Each number is 128 + 32 x the weight over the matrix's rms, rounded and kept within 0 to 255. Layers, rows and columns count from 0. Numbers have three digits each.

# up: layer 8 MLP up, 768x192, rms 0.051, rows 555-654, columns 64-127
# down: layer 8 MLP down (transposed), 768x192, rms 0.0511, rows 555-654, columns 64-127
up555:095098136165098080130095094065120170126153111072131143133091139127159167120114167117077130122105110178184141179090135114147115121096099161072117107156174096095083143120152136143134058174141139
down555:166107131113101133118141136126103146150133181127136090136130143133115118125137136133147087157159144144081128078178122117148075115066074106080158127129123121183174103184117143152102106118111158
up556:087117195123107116099084086146124076143107168095119120121148140138111154053194115110146166124156157123156063168153140134149052161099115083107117086068051110063119112090149146133187151138105143
down556:165118117088118092129121142136097135086107132189112154128055135141111161079028141187100090173142101052134149158150067152101153118078094136192143087185147131139119089147073125078074119171140106
up557:094135143115178194096114167097143131159063087173152134150126138124124085177110147142109050097109067171124092088151129169198097181100120128126131142076139176118117164081106119113152131161167081
down557:146104077170064121038164190097121150109122033128105124097101124089088125137149143092138107098143124167108082108077101070100151145137145120108102144105081131110146165102152115183133194133154210
up558:148171177112126121183155141113113143094110143077156139170101118098167139158181081140136109079106146093072085136127220144119117125111108173168162179114162121082161126073197154184173189100128120
down558:133106111126148214124140136103136106133176108186132112089162133161088153071087154087125113160146065145116096138134118140143164120094103112098160090135079097204111155178084099101131082139148172
up559:151168125157085109141158129044097120096085167183173151115155142189149127090143119148131142098128185136137114112142150103169112095129056145058097127159134155151128147113182147169188124144080179
down559:066110144124190162145132075116149114114126104129111109145094182121133068173183084210152131148119150160060108144130126119081138151105169086115137076106168122127128125091135089116160093108117158
up560:138107096085053085094171200118103117198146134142053129133147170157172106135184133153140144109148102151192180132147155128155119143145107094114079156129107151144118154100156118112143081116128091
down560:101173090101121052080125130152118116103166103138182115133097116105076123120160103114177115083161144142180135151106096101109145159135137078078103103163159110100097125127110162071099100174126069
up561:104123136112123136110135115088096169133125205135138164089120104187142084075092118140087130151133168113114146090126113123115138101053166145130055135125135147115115111123124121153133175182123080
down561:131108135036171107098141174114134143110124075117162114128113103162121106139094081118153147181153157149163102205124094179131106116182139094170172120133126121151066158173037129117119154111186122
up562:154114219177140168126127152128152162113141134071147093129200053134076157111107132121079127132120130101209164151152112151197108173108129118070109101120126150135089096155087152129145116132130119
down562:105100132104135095135152160121112151183130143161122166106115164149140103109135139174134060143101090119106155125135164109131153086198144198137129107151114118110121122118087190149127121126100137
up563:161112097105080123096133087137158161192154114114158096145108135142087125169032124124061148098115160160135146134125139109153108086165160154146099171206182167158177176129138116115168155070155100
down563:104128115088143142048162104123174102128115144040147150134105114044109105108163084154105134110152124094172138108142148097098193155105106109069100066088145080095101147168150175157084138169117177
up564:128137098119120071141110164103118158117171150114074109160110128141198119186112120172083158113123138140094116150119158130130143082076104143114172149161139107074086101151145135101187136118098124
down564:106155103116177156175139100140166078094125077099097030125132077150164139101159129118096164162112153111140085141099097147121078122106078092132137125128172116107095153118025081083160157073145111
up565:105137129110112102095170169111169050082152168158168118119150135126072098091087149195081127131160126178111114124113191136134128083139101119118115106109108167132145117144103095167132070099176123
down565:158084148097179145143139152121160092137097210176164163105130089163085094132136163145096075168147211153148097096104130166151157080133167084141097130155090092144060177149138130157120138055080109
up566:139200105140031142133123130054138167105112156107137007142116161178146155185093152098103107132158145089088114157149139110148155142110144099118114157154114130154184150139201139109162090135142152
down566:104063160106167095147119135192067101149122103145124162099190142095122173108201110183151142114115114128134121079120131123114115145147130113142128111150121145118124112131077044123097156141128145
up567:139146143156075164151171143081104139148140159128127100126151123102132123076145113130098102088127156186128123109126148115098102122200141101202078105138142107169121115103102121100130108141125131
down567:115141061085160088170116162165143100195114111060110177112202128167141137105116149127116147117158118102092169137182176160154084136151145142127142119139157126115106141171114125144100085110117126
up568:113134080108181138112112158119093129126199081132157186104084131165147127185134098121112147119160103155183125165150130128148131131099159135116103102129068098170108141151098130186086145102046136
down568:180147150129183141116155099142154179123120154093098089161168143180147104151159113133188155135136169094169184177154126094149081088196150095143096100164118148096140125175104149083161092135140109
up569:174085135118115089139100113175182108143162129179174146106154126154143156197123127165102187100209195119190093096118171055098088109087066129165134143185094168114133103166118122148169106125089060
down569:124125113152159116184085073148142127158147101100132120162123112159164195122071128099097109072115161128195142040150170084114043124142096103146120164170101127178069121126067086067058170155140078
up570:100097125094120150096084092093120123125155130093150143082090140100064175099099123134074164122092140178168115078120131128079097174121087105111127104157106090185093129164082093094100098151218102
down570:131097101129122151091134142119135157067125151112109085120162121099125116157134133160144153143136142134117141133124161133166104124115133135094109151127108125138166091068203098116106104110158154
up571:104127135102108084105113142130132085165110124136133122132180102093101097102122102134116127112120126131099174118085105141121096094134084189149143055104099161136116114142093116122132093169154126
down571:181070129127118184116151077097165076140049130098123110126173091129139148081131081117140149183092143152166129157113105147066151155080094138164111116057083148140160038126136113068103164153157127
up572:112128196080160115141114219124117108169166136109102144193145056119120127076148104076069113106105101043149139110112076103139124089105148100151180113106117134124163116131087147056194149154140171
down572:179169118127100165138099102127127133120117145171101117097152150136139111135074154158171124120172131171114128118148190110130100150131148101135111103185129121113149142163170131149111061118179120
up573:132098085087126158185129174125179129182127159119147101167146159123165202104205068162142144177163131101128126132133188115183058206141084102157053109166116164101111117071105148125165133087122157
down573:141107125161065093102184123167164095115123153114128139158176074171144169067122141161103086167142100156194092108141105138126237128156116155095110131189169128100104106141139149121102143057156169
up574:090151141186113147165134190175144105147135138093147080178086093061139121145139110117100068134143054107132158170046131120136086127120139158151169123168155130093098097152128090119128111091107115
down574:120107084174155164143145103172182133118102115092081118142083110119139151122154124131070138181191074106117104087132145111120180149098096182106179059138138178156120151118187170146113137149066164
up575:072164161139162096111130151077119151133179046115130116086146102147177082139110111106103162111181123108092118154080119100146112108115160171155192147106103173059120097145191154113184029161139169
down575:073136094165094137162179121131146103109156115150111126161072167065165175145090083204121119112153183131144082142130127186115048190170140125123112162145133134116153124229139162129108132142130137
up576:126134164066104108178120112116158197102154204110137145094110104104088133139091124129158142087107176105123129103090099155156154089116155137147145091134107148101149118171110186076097127156123112
down576:138111154144107102120094071095133145146079146160132113123093156125173104085132182136204147186105212152141139054083130100169158125133093097108170114133104125194112063114058171138124114174114105
up577:130059199158100150093167191123152161081140140184144086076182131158135118184187053161129097134103101145065122134102156110071062163146143206119098221161089105169093113112127137065125145127119127
down577:124135165176093154114157111102059130124046149116163081120175119113164171192197098128100144095119179154131122114160175118082112063155121149112055129128082128135120120169110138161099141091146091
up578:150126138101098113164113123113187119057076124150053141146124126115103118104106132098124102110112122142126149148129145160141156153145142093096134145175127190097148129154125108119102102159140094
down578:148192211124120132074150071148161212077146131144145155176150073155158092153112222113089113165171140123150107173141129124133148109140175183150137148109213140143206133162096151190106097121071146
up579:089078181127122121118121202150182128117073120117133176127118126142111108123124102182170131101192138145127082103106117090083124189113190119193118136126158105136073123117121131147133089178138077
down579:120095094139161052157105160099113148142116069129131130150147103106081127119090167105174072146118133148142115170142142097101189145156151093080168149176143111111124146116137132097156089149127173
up580:168100159123147111147125110096160075124089108127117109139127133120081159088108138140067165115123120145166097158138223155133108191183075143106188052173218170144089167159130121138093081138181122
down580:091132133086105148177165134124096218173122135158097140131169110113124155126162188147116130194144173197141117133142190115118097130135134162128117161125117152124090120130108125112097100177097124
up581:197145096147105134113100163131102172101118151086124124134148110075193161160138079183166103111112152158194179147124149123099077162139165142074114124148168102175102113122151080146170100095086106
down581:134105129088139178110115126147135151119075115100197113163108147135112118130153076134121122154139164139144157138111142133050131081160112082077139064145113130104143116147109137066166100161128137
up582:123173101113126111135140167122157135096154194102149160107157071056125152176136127086086177134111069104164114193162138184138046191118128190103091167117183140139125119171114166206141191094153099
down582:141140099072155117134098150133084099110175173085118128043183059111167091089078125154151126143154151095145184171123177132139173164097184118136133145109173085109073104144117132165135121135133123
up583:126162118096143084161131139146154193134108108150197118156170137149100108178088133157159174123109116132159135128076118118144139146146133155140114169095156113090115116095068144118186059139071110
down583:126141117115138112120076132116129107119110159113118154101139113166071095145161150096146198091181139096114112147088100141157123154126108125123126147111087162139172130105098076046113165140090082
up584:118153144103094179133092169098130152172110122078080154078130158147108143144111111141156112130146135105182109073174157211098115167156140100132149179133112148135098147117186116153107108129103106
down584:137123161133144202153148119137098112155147134158127161187121089131106090107064110106079127201140112105123115089123126052153191133191173152186163079061069117110126097126160133130092095098165150
up585:138116191125094169144101119146128130121095127141139152139120099071093148143177057091110069131081139104138182111139140112207109145116105137193036102144174148189135125100143168090100090140155071
down585:172157156156134145099053134111144095133129173145111095068130160122109102120199145131182087142122123068112126049161067177091142115116086119092119095155149105083153162116159121139102153146115192
up586:112088115132113147143159169138149117080135117139176134090094087123067129194169110096060110151141078143141139099094109091086156122151111122107085122173102131167111074166118151107147153175079052
down586:122190170152091205119122116139152111071085113119089168090114124139139091169140122161096110127172141131140159095146096071169092119203102121095070118159075073064110078139086138065101191181124089
up587:132144083086181130114111132094131141155070164144120123154174156113074158124115153111177142116151040094108150162091201066168145112101154087076046148101126176099070113118115108129074092105084105
down587:114090103146136129122090126128140154067116135140140060135145117147133190104059119047122206114153161119055175067130156199113123182143099158146155193170121079110093167116118098143060167089158118
up588:100115148107137131156179124113151115193128113151122123160102170084112140109190147073054140141034135076090059112149140158082094104161119126108153147135121122115120128148125064115146082085137117
down588:106140102154135140071131128150126096181138118124079072062075121125157164084087153124141183070169125109156122180103084148100092128136095121074132109139082102169110119094126108189147095165139137
up589:143172171126136131155103125121146160120161102138101130105086108168087139084151093118115119121097102149089119116100168142087080155092125123109086134114118129132110126148131130127099137183167136
down589:123104094161126116117105130085127106128111090108113114095166132099121113098153172121191161101100169119084165121133065123125141127169118142140103089128128100126175146115080116107158157080127143
up590:128104139116117129137089117139118122165069107087109113136136032122114119050128117160166158139147161151109146140115068159125113124149109133070157057126093151138120116125125102122109140156133138
down590:098141121119111113137158145154071144078106122169146128097139124134141143067115117121088118066121109165108130169153101149142131080151150185123098200186070122115070092124095181126113115144171094
up591:111125074154101122098060131137116146118103131118102074128120122129105147159107119124140130170123086184142103136119148130091118148160104106123131091150116087128148137129127163140112111088125059
down591:115172141075141121102171112169139147148168112148165110086136113107113169122185119155174060127103118134134170146105096171091173133111118145110154118128163115145174137162113164123144127102168113
up592:103138148105104099132098105080124134163137071080097111158091109138124190146187126174141189146101099121112099098151176155132146109102133133150084108154203100155145118102105135090089070127171151
down592:126101134198139144120135130137155116173063156130111153087102141088154085209183130113160155125099193131116195158133126151142133160127111068083103141083142170186154119150151137103095095174165062
up593:094162132138131182167137136148189168117076138108102118139122123135180109068148056095069187096082171130112146110133117146106076116177085074104150132116108089145134115098137175140090064184121115
down593:123137136119168150149142120128107093128110118145242150151158155089156032162155191132122138125159142134118109101090080173143159121135137110112177158076151163123137091171163133159157145111138122
up594:142085161162118110155069157100146123072101074177149111053151142129131160121139113123134088203211098121156148106107184125153135108145151161144103139141071156116113081155107162098151123214129076
down594:095084111110111118171066104143147162109106078181180095069123161142172116197137123160148102134109137161118125165100173172134140105099059111088141075059135123147149187186057098138109136141096119
up595:164126194090113130106153114179194154156163133164123150139203121128150116087170095108201083126105103158179152124188148135112114113144096105159159137100127109150148148143155139084175171140091149
down595:143111132120108126136130065145140133119144150122139090172125161095110098092184084172118080190118097137155108083132141063183095172113147084121119152169103108123208135079106108102111156104146137
up596:132054117056122084140147151103092096162140100091182126135010153190147077125138093126185167154126090143111117057105137147152114101131089106142158126153108062140147103151137157083127130125106143
down596:124095191145132177113126138129152178130159168113159176189081050123104147112138086134090103156155099108123128090133159137101071141101122102154172100110130186087182150109065180093143108102086193
up597:126149121135201115129125141118095148118117128104139134106085082115133125192161149124125192083142116127178143127122086106112091099132128181136110149157168184114147083078135097062173101130125126
down597:128141171136137189076128142101090098093077134119131187090141107100135162148093087113121156154206087114035141118152100141110112127172126096094155138159124195107096135083065176144103097091165127
up598:112108116134108134149178112131116134145107131051127148157141150110140166136103142203103058094133113151076197127142124202107097112140153173127136124152142161110136220073060099124111157157156090
down598:167133070133137148177064160139175072094118130122114182167086137156129162095098150113098122129098125118112174155094122135136120082129149180131197139143101126068135031111120161164082107129163099
up599:161135133145134140158133158131120165130133129119138143130117148182133180100157127099111106033090164158141144155115144145126095136153107173090161193186130105110146101108117138095138040117098076
down599:186085142134131100111164172101125184137097181089089122144157171120144176186095109070150102100132119114132111141078160069186142108126079138139118126142168139146117101113120119138162149094134194
up600:151130101183095142118112118088101112159143167079097052116152141201189169127107095094139119127049080202155125133123115137171129158176122107144107131131108149104112176163157108086087144104101112
down600:144063137067122140081121158049152158180158176165145098133103163098109130078172093231152152116164069161118146082053147105136201107102103103121143083194119090121093150142125115139178129131114112
up601:157111164118152136129081106090165175110094186130164151153187150134151116115132111069155135148111096100154094106144183167147135133121154150121112151120141137098143111152116152108178104170130159
down601:106145113153138159173119113138127091126193176131148178146064101127158151167153095137149139172126077141112167152107162159170110166130118159128146177120156190105161172162146155065173140148093133
up602:152116137156107114076133159158178131132175148135142130121096130129151138156113055139101141127132115146155097090132104096123100082148136123104098166154122147140106155158117150163143078144105130
down602:131076150116178126060157146137099091149123124146155186150040190170162100140123106140127157114126064113159066090193179136112146187158128138098104156105127075201136106091131137161153127121127145
up603:138185111139133082155108135120194135135176187170193114127117103139145188124103133154074107079175130115068104139107154113155136167187095138046147176118141137168098133166104070135146086145171144
down603:181187160094137100108142078121145134078144110174146125090151151180149109138163145124142160153088140159138102197151165104111099095134183155148119107113146136163155076108154088109174113123177103
up604:167047169127145135116143115153121113123178168087149176123218098115171167099173050115121187117143139137152132155135157134090109134126099059200143111089124113071143129137131117110143114135180180
down604:087139090144167112158161096137132091177103121076111178054107143120138161087092182110124098110123172060139196169118096136099091128096179161135107128161096085178088135153142152107142129145090190
up605:140144140104091135164145107080166132083121158203115218106105171179100173093068134152139093115091114105136119139170182106104117158169138078133102117126024156158118219127120115077116135160159099
down605:160140094096126076131133104129123163155035168098180109103136134125148138076143132091096165217152107203105095141102063084159148144071099083198083119081147166103149130149128058113137130123121095
up606:134107176159104086153169183097172112221173097131117170130163095149065137149187132134119114109122133163131059119067125113104122120130084110066123070167146121114121168127105125139173153189174124
down606:145119122156143130133096200157067139113144110168091094118143142153124202120207121083151174128101126130120166103155149138059161094150143131125142135115153160118071136101173121153121113165092178
up607:124153117113124108151169135117089062119167190128131176105145140131108139159082150113128095139036165089102085087099124126090050100076144087189081160071106140187070122138158126110113080149089160
down607:138109149074121143160132098157115128158171141189104157176109092107104128122105135166126088183133091133099133134087163163091155166136105124033126131170122179114179155135088122056053110090114161
up608:121096180114111117125102075141109159101159108143165128089181148057193100135123155108140187151132135123220128130160127175158078070132115145091078132151161123140130123112113123058133094131143071
down608:152182133180118157118128044096103111167147129129141189110124176144123173104121082159188135104131166076134077156175177147135165140076140143121137123172143113135096144144176086183112148123136071
up609:104192186149072104110171141090135141105145154109152168140107087132155171141125106074122101170100075107131146106080147155125147091151130149132136154111159116132102082129147143088167140052112102
down609:134141132150121156106121139130077165076168127149099154091138172099136118089094115067167093127164124148096101152097119108124177078103161151153102096172064065095090114190120117166099140047156137
up610:136136142141114095150152149087083180124134127136164098130083079135158160183142173116071080123170188138153120147158152074155146140173110057150145059159132059132197143180169084099153076112150088
down610:111141126122167160145126139163115069114150110126136108108150191151132127178062110083177132141153105102043113095089112155107132120121097129148145107145105093156080127121138080086147136140121102
up611:174138133140098138133139121130110146147094164105148125193138132182121099099148097159106106050137128150098131166034114206121112107071119171134099071070186129140103137149120181107143037106187090
down611:102058128108169105119168073121088108144082079135146115111158163071075125102069159147167136122133096095088144110136143133160130129128097071133214160181147132127109094125117166102116129126142077
up612:147174128089135103141124142109119181130146086119086114169103163129131163127175110132118122121110155142097161141081150157116121149132095167121088110159129113233145089139152126159104142103179169
down612:096114163122166124054160144153148158181123124098101129128195092151085114144156102071076163101111137153143176172139138158166086156118176132096142093108121103156164118159136124146120105073152162
up613:120154130102133172137121105144174104143089115148093159103092149115164174121133103147153094067094108157166127090148150138087087149159108133150097133129189093133140091203162117118121114076158100
down613:165101111118128130116119119131125097119126092184124196098160177099186110127102107130144127166126073131151148123102153130123139179115113081105091145162115084117100105109120144155146132058148145
up614:077118131105172066152221178105101168103150167101124139170085089138173124160109163098121119082157158134077105124161116157063129134129122118117099093112141147148109148079180202141161166163125108
down614:042106155127102114213147176111126146164140138123066145136125112166188153109201128057119149096122142110149121108103138073032122165157112110089087092160173157145096131124162071155174159108128118
up615:071198153113123086143063116091135159131101075163161122110099213125154188080134145144120100118106131149098146086181068066119110163140077144135112165114124106116102106156131064098188125198188150
down615:092098117111105129127126199125178105152125171128121096183140084156077161143198132088148175101156138104144100109139156176161133083165098095145186165137107121119111138121165232105118138130096149
up616:167154131094110144145130144082168137152143100093133167155149141126078143125158103096123143127178133122081112109130143112165124145108109068094100105133090080152135142207078134119162099097177105
down616:136143153204130122103147099156129154110124174090134088165100166105124174124135114135097153144099093105143140171143112185112113130100159141119139146138118156082125127149047212135183135106118168
up617:133079099137165130144139141143138146137169138177157120135164102123164101145163116164133097123102117161150124051124156158156099112068143141118112115184104136219052085131065152155141100133108123
down617:066105121095064164110149178115125186104126175121124103122123093131105121137148136132089109117128140154148128124114128098081141158158147090061110132124160091117136145108137096147110179093173153
up618:107118092125138114124086179134113138156096151161125106117100064111166116147089152143123088184124177091109115108112122142125134121061111141156126147162173141093146169125132162071123050119129109
down618:068134111082048107072131101095107098105052135175176089110126100109156141088097176204106115129111189106113082079056089096110152151176158138134073162143109103147129110153120202109172159175164141
up619:136171161130124127110123122149146091090086155154134101124115130124152221105113138100157095058136118087164105131109187134162177139163178084074115103121112153172121158126107054131075137111153170
down619:147102133144124154144138157111129167145171122116120168144119149084115085118149115113093162141095132151131157119142072093099119113094098181193154173172120128128142161115190188155177109139132120
up620:164119113130144151131132142145128099136132109088164143162137110133120166167110118163132154109106130176158149102099141088143135118156073189137106129111109107102111090105134134091183127144091128
down620:165155107104166070093150165122138092102164131085091079143118145182143117145160077134082127156162071117102093111147093121132149068133162103140185111083145119130141152150167159154109210105219141
up621:100153139125104116112146124096177108096084137144098144136105111110097077119096094112169132160085168100181101153123108152088161097126137119117110102152165142145148167186141146118099141174131113
down621:096098085227169133087104062154132153114137110058065168091071112148131171113138150089110122141125149138130125118111087113076116147165147120155109100140112158111191126106128136117120134101157150
up622:068120057104179110091107165101140065098148117163159090112134122122148156124142094126105136127150159143138102083178111147127073045107146083126112090085171098195080138103069089059151093043174095
down622:086198154135135127105136146083093123129105136161144114107191144115129126161129110184146095143170152155131127154120128183161107175137080131165062103100157131147141186181160144101108162098081187
up623:150190144062080187232160085118122148134179122124137119177081146118171144110115101140146170127201137163137147144104164134085124091062109098123078121215131114101131182131103163121121160148112095
down623:120091138195106114122165127075168176129106117111084149119128138092136166105148117143147099131108145021124123129208113096108142137097060192088194071129163181194137091110184063126100141097115136
up624:138174139093114119177125085106162125112075134130140134115155091148074145131149099102122151087067218123129142113098088112108098135092110101184124102127117124176143128124148111189162187145160125
down624:105142141165156105062116130077106096109087122113159100119136113101110079143083126084124120098137112114095148121104109083143087109119110136139178112105117149116069143128136121154126119132059155
up625:134206128063167112160175174138117095153170176131086136052131140104183122127143150151145134155143113200106135156102137137159148107091171095136149097119109177084155096139111071049200138123131175
down625:113142105067077157082096139121072109198139162086178082155083108108091153085103128140062148184136116175130105185143124142118187117089107184046135112141084147130141148140070161126160150130078174
up626:094140121124129101107075096089104158190138107143123143138129083131153109102067125106160150120095067138139161091108101132092096116153170144084112139128209136094159143129130146081153136132133082
down626:133078159152169134133074030136107147138113159109112162092138127150201090134098149116159110114137132103173194128144131111132165140124135130138109086135112136101142087059157130176132156118140110
up627:051102132146096116165129194082135082068131140091107169154104089175121172171120165135114135150113155128109167130109137097103093160128137153183117138135136076082107074105147104120131096111093114
down627:134170160127082105067114133168113169076102135084090081152109118138175142154176106092095147144135134109102126162102075138131123151151138128168134101158118137131112089081094140152122123077099123
up628:106159163054094115119125050155101210123127122112066142180143154151086114058155123113085100176179176106088095135116082127191108065132090106201179147128092108071113128173155169132144084094219135
down628:161179134169164138135114141137116122094130068129100108091136079109132182155140147131093115120129093128143174149139060094144108143157104185129133059135096154093111166070101185178140118068137173
up629:102086103111132108124155096125094130125153094182084120153130089123142183114168105205151098159112122182115082152155211116159119178063062066128128138155136117167134131172152151154081110146124150
down629:115128154118132111059172137144131117135161136135103131108130141119160110075153142100124154144091117086109135138143109201175150169201123133124156124166129123099146103093116117128145149161111103
up630:164115127081064190103108060105117171116100167149150155168091064123177164131130136092143103139178102117133144131090114229132160117145142194132117086073110123090170123179047148156106108108158128
down630:093092058064154125113147111153154165089148074178133142155165115095132077184142127096164105121133066161089088080138126141096142067173136055116146106136133145104128086123132099092058127116134097
up631:106170125164095123116164177083130085158187128133158118138116156171068185143153126134099122151139159111156106152082109155140140128130122076144136152138139148158144113121148177118142092119171178
down631:169055156081091142143111141133104106160236070129144129200124154098136103110166099106147056096099194106096125185145132146114079129124115121122166170148128104098158101164108079139134068117105150
up632:143161121152124110185115128135102148111138088091194081116066097158137090135130102147041142093175090100173139094083101128119106101107091137101141160066172163192184169196081158111128058171157084
down632:110180114137137141192172133149133113092184150109126129181059047122144140104173141089136164127089124196141110155112122143118088118053127115110089147096146136047126141072127152156073110149151122
up633:100153129141046140116184154188175138165097094141147099094133118093167170129127128100121128191126080116110109068104172155121086118121128137160083119157105150144097122151128124085112125139152123
down633:145118138131069115066108081123160124063123154203160085120177162075120073160095206101136135099157191128166157108130152125120139173066090062200124113110103082146170180077119154144148192127093087
up634:161131131150151106144112116162144134179171122134117095063143104129170132125124043143134121087114072127119131067162114089156057137157166202084184183062141169175139125085176128088139164140114108
down634:192101173152151161116119123130098120157083128140121144143140094146116147126117197156124154147134148149136126198113193106169204125126159109130134107138125129091112156153135136152145151137107152
up635:224071135097131105137176127092099065131133127110122113093155156152134172213099154155116147090157133144129116056176110130131107072121093131156145088126107088164128163121182100117131160146103038
down635:159166101146154127172140119121098163165139189097113209157087082107071130154095105192155124120128166138140136164168129117143106126105108140178153166116158187154077128143169194095136131140127095
up636:066162087158094120165156098150184133170134101076142097096152200107161150116078090166126081126057136143171084185125104155150099154082149194137086172169142111110093158121096165119167159140163158
down636:130142153054107093118144110171132104081075115113141128150132126151074141101098132098123141129117134123102148136108134072076096150058156094190091083131190111126169087128113107101098168134168146
up637:136090125111124098107116148116166157195138120101100187165086090172087132129119171148119133098138153113104175143092074133187114118107127170138108109118115116123103137113138096157097134208162172
down637:127151120088114185114063101125116121091108148133103144096087129109134101193133115096172145144093112104126101154119166122099132079152128079140108159100124166188140141172181123103146114119089127
up638:113146121080128116154141111162160178151173150124085123117179107138097128089098155135135143153094134114116111110111170099145087075134087096070139144145145183149108185136199136183141094156130157
down638:135191133119156177075106154134162126075125104114093134118089096109178110099106130142129135163077070105076092090138085127175142121161137090149163170088180114089134153121155137116120143169131169
up639:110191138113065131191144098120108118141131139068129156171081101214103183123069100117143116120141084121129095088128154098108119132117103128159129113162161145163105174120146112055148092105128139
down639:157113102121147164189145122105153121128056184150152157149151118109139118171148128101142085096106119142188160125132136182131085155089164112103132078166144078151164127127119139152120149143111114
up640:216112120118138106118168164131076145160167112106115123107141173210174154117135103105135116100111128133097149136111109146128067082135194166101063155157103158052148085079218121112132114012118116
down640:105195109149110141170121132129148115092110119119088114097133108116161183114096110094062098144184135176158133159059136101109154115133087129134181144157138063148139172140141112074154123137158103
up641:124129186097093128145050165066157104126098134119123064124131066167132132157141149104095133153183105117146074128136142105131112136158148115105120100132103083106126102164121131163098179125124123
down641:167083141105134148090110143146058090117139133151127146135097142173121171120123090131119131128119169147117176109122122113121091140147093155106119138114146175128161130070149142125075088080087090
up642:077137130115150115067126172116082127137094130131130110074156135146099131171139111099046118128117144177076131090142169153139162102097140119118071074099125124095070148195127167102127138118132108
down642:128122050159066105128154141105175161107102138158142142136176155127159113122104112126065149129178133128120117174064193122112147078128127077141152137174143117109189067134134136123151139113086137
up643:194184161102191135081119135159134169101048123127168125144113096133115165154112114113150120180076153143164093156142149127088099090076155135107153148183161150165126111117091097099157132150172136
down643:069120084164101120143109138092113060100096192076142117119112132079159126108136085078187146092143117056149083137122169135154146141142171126168078130155099153101134127108100143226101137135114150
up644:137106169129103130145098094134092157182112128111124126144095124126127171102101144151162169150126095179184126113139120081167096129145095154052092127181138157112069133111128109103140188146164041
down644:152166142129140116088133089185154133155114102180158164055133123133127090143087137141117091168112163130105127096147167139197159139133121140146087149097101078168116122130138117138094160109144115
up645:111085138115145124133106138122102125145103146050139157126134120138130115112096140101074131179087091133148126090045150073124146149085177130151139178124086076169152121160166153149191122100117128
down645:095048164102161128121099132156104097127087092140156103118141136182181119139206151159090114118110161116159119156093143142144110082080148153121138114138124112118144144092106160087129143137114108
up646:170145133145130149128060120079102166115102106143121142068075126087102156149093148122144105089105113194193065171097145139095141145139130102156123078125159171139159101127117168108130087143168138
down646:108136141147137114128085125143144153169179178119125154140163141147103094167068135127155103167132135115093135111156112100097167101086156091128128123175117149055085153153121145123128192126114104
up647:151097142098092156108159127088161108116206126137112148143104151127165154152133107120127126090189147123096097128180122123111103119104142138097080120142103122106214134118112168102172144167101172
down647:102107181150095108155114134166142141132153092083134111167131172098149125091100110086116113127123122180182158069148108125201114124121178117162128066083084115115138143095147168179149196107135156
up648:098054109067057067146093150078159126113187133128074089030110133091136164179107156095177127155151082127087111085151121109165102109144104157118083151162097133072164134142107113050105069120102124
down648:087154168084098083116161101087133138134098112044186166098135171146183086206156127159143110091131159142175121114148140125130132109128155104103105143092112168151130131142131169153157175125168161
up649:066114131162116067129130125086161222172125086153125162118103119067112141086071179097140079128173130132132215099108133164123166144038107126106132132100150137127102137139130096099116140088117108
down649:113152146122104137156088112081167125097106185125114106066089087145160134112103108148179107148162092124068165134067200111079161093090136126106216019149232125156128168141124158134130163163103129
up650:150152120114158122094121143116131171184100089156161107162134087068183095178141103100122098141152108102148113115173121140103071113125090142120140131068120186140135125084117147130112140123115129
down650:133101114106164098185095108139131138110135177196159047100120155089141139101119146133075073132151167120139115098170141081140138088105127092115121146151095160090128172141079122095103092130154162
up651:119091152160111173152099150065085161112133132164183187101109145093060117133145133143080056083098182138088151101116165097123051133117132129162133086113160120109148132152146193111185112133193127
down651:124155142170116113103176134123176135144139131194150122140140134127084113109051054136092098101080153205141161090166100118115091105113161095124131165108113144160142093123144179126116149186117174
up652:135108127150111146128165099134122189139088146096142117082089084090117094115191165119096132165181095106124183125072148138190108160096097111123150096072133110133106132216147115156109086173149126
down652:136113150134131150195140103112108130172113132138175139118129086097099133092133162122146133076170132052153166087065092121109119173113089129115122155128089140122109119098123106105212151138187143
up653:084124137142137075125134138144141103110207117170165081125093125096095099079127146146132069136080129147150189161132112156096065129084167058166133123129100108095062082152058127118113100124212082
down653:175096073149138101161136092091102119104176157134180096131166195146150127180185152077156114167101118149167174102144099177084115123105180142083146146142130111106104080174121041203130121089145166
up654:144082111116149177155127195102165149069085097103069109136181149115160121142169139119140105176080133155153102088085105168147177153093110111134152159179173039117135108103099123104159068132149102
down654:127142089183156204142126107131179139146162126086219181110150075169124155114143147058157125113123142088108145112104135091165133166069166149081140142099118096176158118145140055141164151077137135